Weights of a small transformer language model: MLP 3072 tanh GELU, 907M tokens.
Each number is 128 + 32 x the weight over the matrix's rms, rounded and kept within 0 to 255. Layers, rows and columns count from 0. Numbers have three digits each.

# layer 4 MLP up, 3072x768, rms 0.038, rows 798-863, columns 432-479
128176087096077177084134104135142145127147144087146079201144138129153130081150118097127140107137107161098154097125102143099077179127166161084074
117149114020138162188147118137145129118119143154120104128143153141139112121161130125121140159125117093132123138072146134153072170135113136101124
130099089123149129133175126087106117122139091170141131151098126202128096131078169100146121122146053152150158114097078082120193124116039138114108
132173096094119211163188127150119087133070110169087152212149118179140108109140079093131140134159094098148150131096137097134117101149115199125119
077110161108072163202164121183140123142122144139122149126150152146191090142142085106082118158161093159154150112142119092163114098169093052080106
104184181157180137097128102157124169090137115104113075087129144115163100140104149166123115165062117104122114069099128182161104138104085099185073
093075047119195128117098086138070123176148129153091123106165106208158145077139107076054145146139158139170107164075104143188155104117105125132096
178139145111123096142120141161156122132063143120090145118136152117130119154138117086124113176141118132149114173115133122063151127136103128106133
115132156138121183167117117182160115120151157145124060172149150110128112131158122094087112159161130121160072139126105081119113160136124115134110
085090143085081100117118143175214123059117074076171109123168136164172080093130140083173130133097087144112107127159159160126137094118149123069195
093154039138108118201151141106210111148071124187094138081093148129155126135174113118068124177139124173170079140121159097150154127143129103144159
098159132155120135122122121109170186144109089088148115188141152170126145162042117082109182087191078100124103126097173181091129121139114110146186
110129150134121141088136110120182171158101096150086164105124145125165149102166156113104121105168153131134106152165162119151171165080140077129103
109053117132146158103121114122108171105084092156161087102205167088166157107107135141129115141091135115144076124109145139136123148137147116136150
110165120142163170181132121146151122096103114191117156111120133181145094142094136135169066147132102151138186140042205134087088118149131203162109
141105137116097104117077140125128108125109114152101125137128090121099148081134071103069175123088143072132075162126126111088123165082102161152091
137178089107146117128146094147138146140112111140149125159170150153105154142136090159132107134136086114135146135157139167163116116127138135081160
155150111100101115189160120085134116088111138112078087159098129090129130103144156119105087132040058151104129090114152177096129141123117145165147
067147155148105113118122118123160141112139136111129173198146170096136045135147081136089087163169065155131123099081171167097154142048076165199151
162086122106130107193134178151148163090121109181128070119189132133174130064165155170112164124148162166129172177140126160135134154156145101091151
187114117088162087142065117120172202108145109127167108146115135102094115181048084198121172111124151161105125082137163125095100110150144180140135
130129137119110092135161043195153078109120067180132143108112114104170105192123120144141191112101160107109065126143153171125183139137111122149117
145140151125175161136056108175120215152112082143140141086082144180101098129173125159120186118123089145167127109225129053105210125149133141094069
141194085062100213174157114180133137139105170151115082146171148154194114145100116115123174138095069137101099108106129108128151159158128179159108
105206101128081134116143111119117132133123139060141165156161161199177129086155110168135075133181118127142110108110095139120156144152124087132177
125109134124143088133133149110147104156163144131118144157124112094088101174187119125104129106157096143144111129160169166106123125106131144132123
086155143154128169110138107130117143089137097071135166182076148188126086110114117136129116115147164188124134154107171141169146097069102084203101
103091119081119146112142091142179122169131151079051157141159134124092139093144141143094121151111130105155136014194118131112093130138114163142112
080139106114150137155159104128113129142110083173115123116106192136139126125172126149153105121209127138115138180150076134146141148139155123155094
104080117158111150134090157124097138186122094091141123077194167075131129118124178167062197088125109166136143111133115108123142111118145167117123
079175127140129128192182173157137172102133116146131095134153130177111093110174115136144152098174096232121138155188165148147097100102106096171128
118128085105150143123198108180102070166139124165061134101155091205113153140080140176129180108141118135178081118134121143119123134125078108125166
127126156134086174167151112177213132088139144099096112163127106116156123115176138134130178170129114111148095182116102059124068118129058162159158
080128159123115148158137129128153173111080161153117125134137149076142116175197099050136158144066112078160141170179117128155167089177104108112112
085156110119106140116123114102103149115118144128127112104122121152168122094178113146140099081124119167165142110105172085149120105118166201130125
138139163133131162123086097123097173108145131105078106108137101134086171163131116118125127094132132184113106140149100128129147145135149147130114
142160148142151120129106132177152139117145143116107117120121146153120132139134160077100142099150095151127131116125162194115144141087101127094127
155113072118121145156085175109137190140160134151088103180071118133174071122104145157115174161161099175143136165104138163130088150124122127211108
144173061117121163104121121108158105105122174168100150183155145125254125161123094101080151139129091137118133112122156088189165170115078139087107
171188149089125157201097129105148127083098125142144104137106182126091125130147110088116124097125150113113149159097134130146117149055092140131097
108125174092073153153116079124126124177086187170152152204092086151088153117178105155159177102117101142133060131144113103206129180127119161159085
075167096094114175184072100141133135103075083082194078219171158090170155145136097131100086123103116154117092098133170186116140124081168124058159
089124148130147132173065113101121082128163101156071113101118155141141125100131151128113186143137156145154104118142125085133127156065104138103092
101201147138110163124139157131143079139114133174144141064074147122090123097125151145141064113128131142152102091175174087089074133120052153168136
123215088134117153160153155115149165134139148202133094139138139100172140181131170146136134084061112155095141118155160075102131143098126119104073
098087131080105132185146120135145112089172133064151086150145156126098101188185126120140089082175113120121119149096129099111142121115112106087094
098089095102190158103079068090094143155084143124103135141161150135135128177143085128082148161102116131080119115168142108123163123064106119133103
111150110069099072141124121135129132148068073139139108100137175103120135121118108153067160124065090163163114155114170113130116129160114064123154
072154095153131141169068123104149197122118130151122175128132169090143142092158152115086187120112140153049131150150175129142134122116103155056136
135106081089146097149100100146138160111146147134101117087169142129189140150160106068167120117129055100110120124116152128073177041207117140108156
142077179102121161116146122172172142077112140121125109178178104109126127075151114126105129082156068144107064119090134128134071096066116145102210
115137105094047129174148137117147193113145137147119099180182114125126111077191096136188128128053165070112117164132140127132088116097078160081098
174179132066122171093108110139052153061132081155082116178164138130105179124101078116126140131078066124099138099115183128191032159162086147124163
136122181128128117113116124144103107164158120117165097123140161101155128119120157118080099115158118160121108092082144194163138127134139112111159
098137096149105093113072142134056135128107088105063122153143139103147159117132104138112141102120160150177115152105143163151134131156134121113155
132134164058145148122073113139071135120104152171138082160163121134123095153129106155106121147159126096157181113162100114104110134081122083080149
120139105150090148159132156095182152162108116108131165130150161089131145109157152101131137086098110125121088172091076221099153060133133167067098
100144083113062196169135120158085089154145116111157138132138141137127165141118134162160193197172124175132067112114155121168120145107076145142124
077097144129088179142084139208119152094193094113139141211131160157156102129121169109025215145122156083100108056123115141153099131064088167136139
123101138117155188154096096157147124108141108090120140087146140122118133139173142107138122097139118125113092095087103109093131111109067072151117
107155153053139121124021098169119183130115129146164123102168161103130179108142139208138109207103154148089098141160156110169111126140158178132146
123118092117130110088082075123030155074149129157196119153126103094116166065170115157115118091083126143137114119118146144152066133164145156107092
115132160068186147106168136115111140150090124055124152105098186111101132137132134186100124177183135080145123040152193102159123172112054105073122
125174094132151153135104152140140127125148088146061097113101130156155149164093106135119141106152145100117124070108130128145146154165112097143134
145123129116154129105094103099119166071126121151131118148156137161120160144166146083164156119082125078140165162128155157108121153128142156090145
114041144150152120130102137200137149160084105101123125150173104120161141161165099137098112128117139151110101066145103123138119087104174155112121
# layer 4 MLP down (transposed), 3072x768, rms 0.0331, rows 798-863, columns 432-479
147143163083133113111123106088127114112169149118227190128090139115166129087103155126138154073136125113139106167122108111142153112147161152162102
136046142097178098120166159116091139159121092125089166122124102150060111135094103145149111123178095132097113110139092151138145100161088172115111
072126116101084113105133040126124162117170138159091195121126141131164079136131066098128191160135192076171079119142103146152165100123150190143137
128092062139147183115097086124128154112117108123139137155165112113104103118115059133157093135147079052094156129105140136131121157126083146148096
089153127095150146174117142107159101120156165120110114118113126172103121089135135122100127129140124081110129133177134197105148080162163166173112
167059138122141169144134092163154123135183128103106141143081190184165119102074118132127111085152170136153147163128126176105169069109098117147080
079123189110138179072082108066152145117194211087065080109163150096200129112097121172102117197163098114071215126068099132143131110113124177113188
114090074130116043099120119107118220128142133119219156123127143155107127142093090102140084115173124131142174089139091150141109154162125104118116
147164103086137144076132179125159127119145106126151123098119137172139133094179100123108096146128087106104092113118119206072113109181153063106183
145132165128122158176179150186142169063136084134149117082157136175133144103099121159169170095125164125131147200146144097087112120156134170152165
110108101141145086111110110066078119078153182111173137145094084168112183123197168128157131150070136121133142145071116118077114101173165152088148
134089147071170071040164128099189147116072134153177125113176160111090161161155115166168167137153100141093187071094106093203172164127085087151150
095086102123137067165126093111118094081109084107114158097132105063105148134167107115170100087145186080136109126142133113125131115126103116141120
176176160173145123094127115205116156128134089099131101144086123162090163134144176095145140059121135131166143155129130160143135094136078130119141
089079090125134110099100096144105104068150140085147194103171129131141183141129101119080117191141115062126099072096147137186115146125127165133159
089089129116134107142164139065127181113122156142091100142148140124156175163134107159067099115175139120138090143116127166108127124131196100151101
147120149117133129101182124108103137123082120132111121172131139121098100107110151124135099125098120140104144075108087094144136131157075121113113
130120127083087118113163153097145104143090148123151158147150105141145149077135148126146163142132077144135139186164132105131110050155152153106101
141083103087143127120118192134167128145175093143172103130128097089096155130074121098086093086100157070175141164106123078166102152110068119085070
106049142163184185093099090161149105077185102139129143174103097083138111104126119143138148148129132062112173123130180163169095066120131059149214
178133096180151124146121119106103083129150138134121134103124144121055117128098078183150074118180149152104159139168162161115113082124058146080114
168156143154120189121135146125151178078044103094089058087111128098102166118119209115126154136153126170101202112093126089101081097090104114098152
133175118195147160147109180117126152095103146067088112105121188107139135102079102117135129182117144082096153133083137154164112133091081121081165
137064110143147130149121147113141145117099092101112138186110141143118097191124134114115109098117076113103137129103159091098169110077208119118140
136125104110114099150120166123118086137155096155130169094122190117105104121075122162107169172136014125117106138116154171174150089087115151130118
091166135107121164118163089128133149096100140111107122120147171198120092075105111087124102132122100090127164105107088100123135131080110138118135
113167160101132104122100173173175231163136110148144082083188202184051091054105191111106127171096119035202125093097124131167160196082095136114073
127133186127165102095140119109160121125128102143149086117124099151152090104115140108196111112132132175107163132127147107154188087131197127084095
168095122050129137068110167127113155176125106116177122197110115118102140192111122102211181139153164081124129138106100176053157122097165174080127
164126115131115172096147103151155152069163107115107112132158155190184150097064077087148115071167102071076081135127112149133152137159120159122106
106172137131089117131150124073121133136102074160153144102172104125098105134170121129162117157170139149144145168089133151057203125091101137116132
125212164156185108130102046137068111137153110098106126143141066130137075159102142145142113113167127137060094141142191144115111112129126148122058
231131075125135149154089144068137078107169159138105158094153113114117115173124100160113148094167137153087081114126164153167150113080137113017132
169156072105136134157137112122174136165152150114100063109095158119113089088148101166104115132143112124171136136133149120131167092123146138100114
120145151143173128132148101093158105131145122135111151109151137106166118152112119135111159217127140094139158126116120136134134095121125119086144
130097169155106163095157152133126163189092115132195147114148152105068104103101172153090077080073118101125124110118103100125110135123081072167143
150081105130165114200095136178137109130152074084151158078130113135112135101131129118132180133062138087163124128152128133181091147142150115129084
166129164071120088112145130167115141067104069075135123093132161140132147090119115072121139130083162094123090117115087093132140132185176137085123
125130089135155118158168135149129120116146121093109070111113147125106176125133141145160149105188117143132140146136159054089111104186133166123116
124126131148116134098143075168133118126094122093080153095148133155143128160132139111143135120099088125118067102134128106123141106186128073155095
175119100136132152106167163189073169101073176100193105006124187138125144113121159101128072167112142029041067145126138136146087189125131170092138
192149128136112074106124143127136131128135093099124136094128200159093155114123155151147190108068173085121130163111123097095145076131112150126115
129080125115062129087130161157139125139134136123112148141099135132128123099122117116136096130105180121098105065123165074126109108168111154079139
150124155103145144136090128137093085078120123108100151160073176171141158130106115122086126123163100172133104136139138183169133069160143177140113
149099143106125095091080200188100106140162153141075137088138158099136127170086100108175126144105104119163054166179117121135106081177133134129169
188128125148138159080123159141108111162130143145112153201132126172063112147065094128132096112131159155068180159092097107118146134103150154113157
126123144094161133153130142169134142110161143146149113146114134122127128126140126115129134153125131130112141153144123129110100134113120153123132
235134088102129152144149151099131106122116101131114138016133118086145086121195086104080125107161137144125130075133105169122218060132133130102102
160147096079106125088098114166142117118093151107132165145144094185102093159193133136117148165139123152152044185092152171099100146083155131103138
102094135142090119112170165134143120187126142120138148082127069145135150152119146103121100150088130155120163136151127139078155099131134126079064
094141096106142155103075093139135126092138110129125117095135133133093156113144127124117140138093117103124112169159130146082124067095134134179147
102126124117140111118128134160158153151096075161125136158139144092143149112146111119077130131139094144129113106145159124103124127126145150095146
135177185144108131121124132107173106189133102120153140131150171110132103060111120103107116144071127099148096116187122121193130082162191130154066
138055131171120129106115156150107159104131089139127148095159145095093164110142106134135160149136113163127150128126114160097059110087185157092112
129135163179165108070145101144112142167078145111195075172130161178073100133109126147137087123140157081114175130112126128184130149139130108085119
082107116096172100128165117144155130130140119117149152174127148163107108100119099167100110059147103081111148054172140099119139122139158140117164
170182121071115126142093101094092128095116120129099161143075125147096110181108211066102124188155146105173138130147093162109149162134077167090100
136126169098148131127112110169094161139141126089079128113131138129105123097118155109155091124119113153141124072131104132095151079154103124059158
113170092112094111132142118080110114123118137202071161105083157123133086069091154114084164141130129109126143102099194107117124117145123112137155
157182079126091070156132134151144155119141144131111151184129129134081114142106088106043135121074222068133158110165206121162188098180121138113153
126164071166183113124100152117150130177154115174129121085117182125153168118152121107121148154111123097158137045074158143130156089070139148100131
081136121133114123119120135156137117189124124117074134104094163147148117114158122136140169150167140080090113143125181143106076138096162134182134
164136101109145138155081098155114145123162099083088119145115150100109157141126092091148137132127181088061082106131070119145141062165162173130086
119080072139190115065175108152137167171137161084121118158122158117165143102073188158134134135067148176152094083064065106121150106172095105130182
140134118145163082163110124115102134178140146146119075134077069107064114147075120156116128141130120107182133141140100064116180048133110121090111
142135143102108127124127112115134138099124144162169113112148120103102106157123174100106135096139143114079125136148124118100125112103160131164113